config.yaml
vocab_size: 2048
init: "trunc"
optimizer: "soap_variant"
beta2: 0.95
grad_clip: 1.0
warmup_steps: 200
final_lr_fraction: 0.0
seq_len: 256
steps: 4725
Each number is 128 + 32 x the weight over its row's rms, rounded and kept within 0 to 255. Layers, rows and columns count from 0. Numbers have three digits each. The size before them is the row's rms in percent of the matrix's.

# gate: layer 7 MLP gate, 320x128, rms 0.27, rows 33-46, columns 64-127
# up: layer 7 MLP up, 320x128, rms 0.249, rows 33-45, columns 64-127
# down: layer 7 MLP down (transposed), 320x128, rms 0.192, rows 33-45, columns 64-127
gate33 088:173095069124193182231164115137127149124128128129136104111089153140162139128133120161162201151107146124104176169134113156132144078099107093059133058169149099155128074111124162132106109152125126
up33 105:179122108135141142135124101116055130150140152066091154088152108101170091138113118114116149114118199170115147107118168089085120087141156159106153055065152187091180146172136095144120075115120172
down33 088:138077123052091138127104060123087118120100114090121101120088128147026170140161158131176109134148128135162130125119121126150097133126129134100179122179081069120108220128126139142106140032207139
gate34 101:115083191212141177100084080134094159085144146109143174123185157126124149106153107107145141103139090116162104097080123097205078153077126119133106133171103163101125096161117140093138105114073104
up34 103:089128139114059072119199134134123120149066153160180145131137143122175131107165190164145111116130172097171093056158068097133132149104132167159046153084126113093172119098123131173114155129159109
down34 105:148140125209143088205045120137155170093171091102159021119180127117123129164131167097132101140137128107095181109124118096124087162110141180130171092163138137120126144126131089104128111151116134
gate35 092:131109194098095117146173123166172115076144135141077178090141111136110123107119114103114136081161111106085136126180153091101169134123149100137131099110165088131131174107101085132151105173140097
up35 108:123151188109143132151113123135105099099158112060105122135164100140115151132124142138125116091067135147151144133121229089183094144149132023075130171131145156152110099077113143107072119102121173
down35 094:169143111083132142125109212171085190196099133128117218148156171097143085105141143133128122146132088104150095176129098121156134083177154173154137123085155103085165110118071139067089091122159123
gate36 096:146131174143102129100136103128207144100123161163130140147116050117135142152114090062129138151135108144099115168092104136124066228122106130173100173142124143136074167123152149087174121072078120
up36 096:132162143138091184167126121111123136132137106122076061153116169128158162098072130131135097130145105132121134122163166066134129073125185134047095133089154113088089091128128077128149129071181130
down36 093:130111138056138085132160119116160191117112188166110161117159132151141123166153098127168095149162114143117115153107171160175085197074066125166102156121099144142102144117165110141099152143068094
gate37 093:064138171121108147078165131107148165134123109101143159104087152098135123123102090052147120168131128168141139157125124166149123126157152081131126157161142137071121170149087179152109183071120134
up37 101:130150121155143099154086124133139113124179139143113159167181092108161121146152161113168082162198132130106156176099123143194057142106158176106058110134184119125182102129107099109146147132148130
down37 101:133077124194158075121081133044156102098127077172120177124107124163140173154083085186076155106156112155094145134065129052141108153090128147115165105165071127098108092157124061090121071172170106
gate38 101:190130116097133176110107156074168126165193100145123182052129143178113057141118131147179083137112078114188152096136137102075152128104177151157133121169110127126140121046180157095188076177113105
up38 100:110075142084123136125118100124120179115084091116047157094091100189107160150123141148138125123117133202161193178090086122064115128103146149056136105118138126155111162169122140106179158095082132
down38 107:147128128072145169140135182110081115134176157134125079067105093141144133125099136087092163116145132154094099120195126091104148138109148104125131166160174129190112119163119135168152096123184087
gate39 101:130149143107076062171124136212178124134134208077156110049083081123103148120087129145145074120076096121134157094161110096092149112159088107103162146160115124138115197147130164114166118138115133
up39 101:170113171124115133142117080098107165132127170115092171096102148126095187114124156163112116136113149129095146142212139109119171148151120154155177057172118087087171126127105120129161088102126100
down39 103:167138098130185086198114115139077141161121143097112096039188152117133162147133122126131098164102090091126158155125119104109159118138095120119149107190170122102093151141096175141139137083114121
gate40 107:114136156106093054089032145140144156162131115118185135124136088158134111108091138161121136124099115132110091133144143095128172142142120096146146168146159134080111110122106116121175157101120112
up40 104:142147113200075180105144151106170068115177167069127126090123108081123205126165150114094082148103105151118136128125094128128164182081159167147093113115147120081119163132113110082126180191106126
down40 099:156174111158133177137148124079136095105179153053218150126119125118106218056114168152177150124162128086122134127084077082093112112141181082079137106116093152154100148139168136130157125176122107
gate41 100:122116103095089146068097102175124180185133132133194182162157126093057110130134145135121131097097151123104170102113132124165038121129137080096155084116119107058112132124112165119080168127087104
up41 091:119129115124149177152149125136100155139099105102122109141164124131170097146103091117109099124139143145110124167126124196168033132131138115126158176123211140129059112113164170068097142190130110
down41 096:120125144134056081080101110161162161122179167183125079132176131182128114115137114119144106104141153120136142078061097128150083135117123110104117068153149110160083125104137113106060117128118125
gate42 092:094169124114145116147172113131208116151145142144133189121094100159084064136104157075192113101124145148163157155111120133096082105123124154114160170174165114174167119191127128114132128042124118
up42 092:096103178095137122142101060155051101136115069072096149118138064120154073128141131142127118073141132120122135128030123054104066121119107114100148156160196128169145144182092079143120106141122137
down42 096:133135103096208129122218201101106177149141194198142128110094124119102164127115142122161123113157114117041121134133112108136190093167133084096119133154083112104135146134155138168110111112147153
gate43 108:167119111120155126135071112151137131119143106123100136136144079196159198116110103115145147126093168182109107225107122098164073092157102142111173071142073137127171087125105147162101080150158145
up43 105:181128165119118122153132091185139083117108144113129124134108100143090138124192073176102085090097122125153124130131135154115096140109175093088149068165109110162121106150112093120140145147132081
down43 100:107146119181199158094069110079179155070130101119110159156148092150095132106154092113126070121118178128111160110121098113162116151155141165193181143157132127197157099092124105155100131141156130
gate44 101:116158125106112136119163106150084147136164084136167113143134133152137133136098069122123155161123102128203165150141119107106125079167126132069080100126069094146063103138140171103123123116169078
up44 100:145163139097118204081148128077105117119105157160161180058076142073148087177164125154108134059127184148149078110130115139165090188121137094175121132091117165092155167118125084160114126127124071
down44 107:114099127190100135194176092114125142184115168140093055126119133127139089132178076120128161191134170117105122130132140178147136127115150133112126153200124133130134131093182150124201175139050144
gate45 093:113154160102069134169125127151086134130134160082209127134105131053130127121145112161155057131144150156182158098122123121177082120161104165104094129181153094119190183117128115145137082103147132
up45 092:166146163167106168156150121183143129113110100105119188152132082144162171138062076081175082112113086169118125194132174182102117160121100140125099085150126108077092144129095175118079129107112120
down45 094:144186145097075132082136160114129106135150113126157130092152132118136112139163165106108084109220177113087067103203103141147157140111169164101160076127121137154125099129140114137070147079175163
gate46 095:065132128088109210126103097181132135065066182141107176175134146151133093115107149111118124116093184158122194122098160125133090113113129026095121129135123158130155130122126113113135100062117140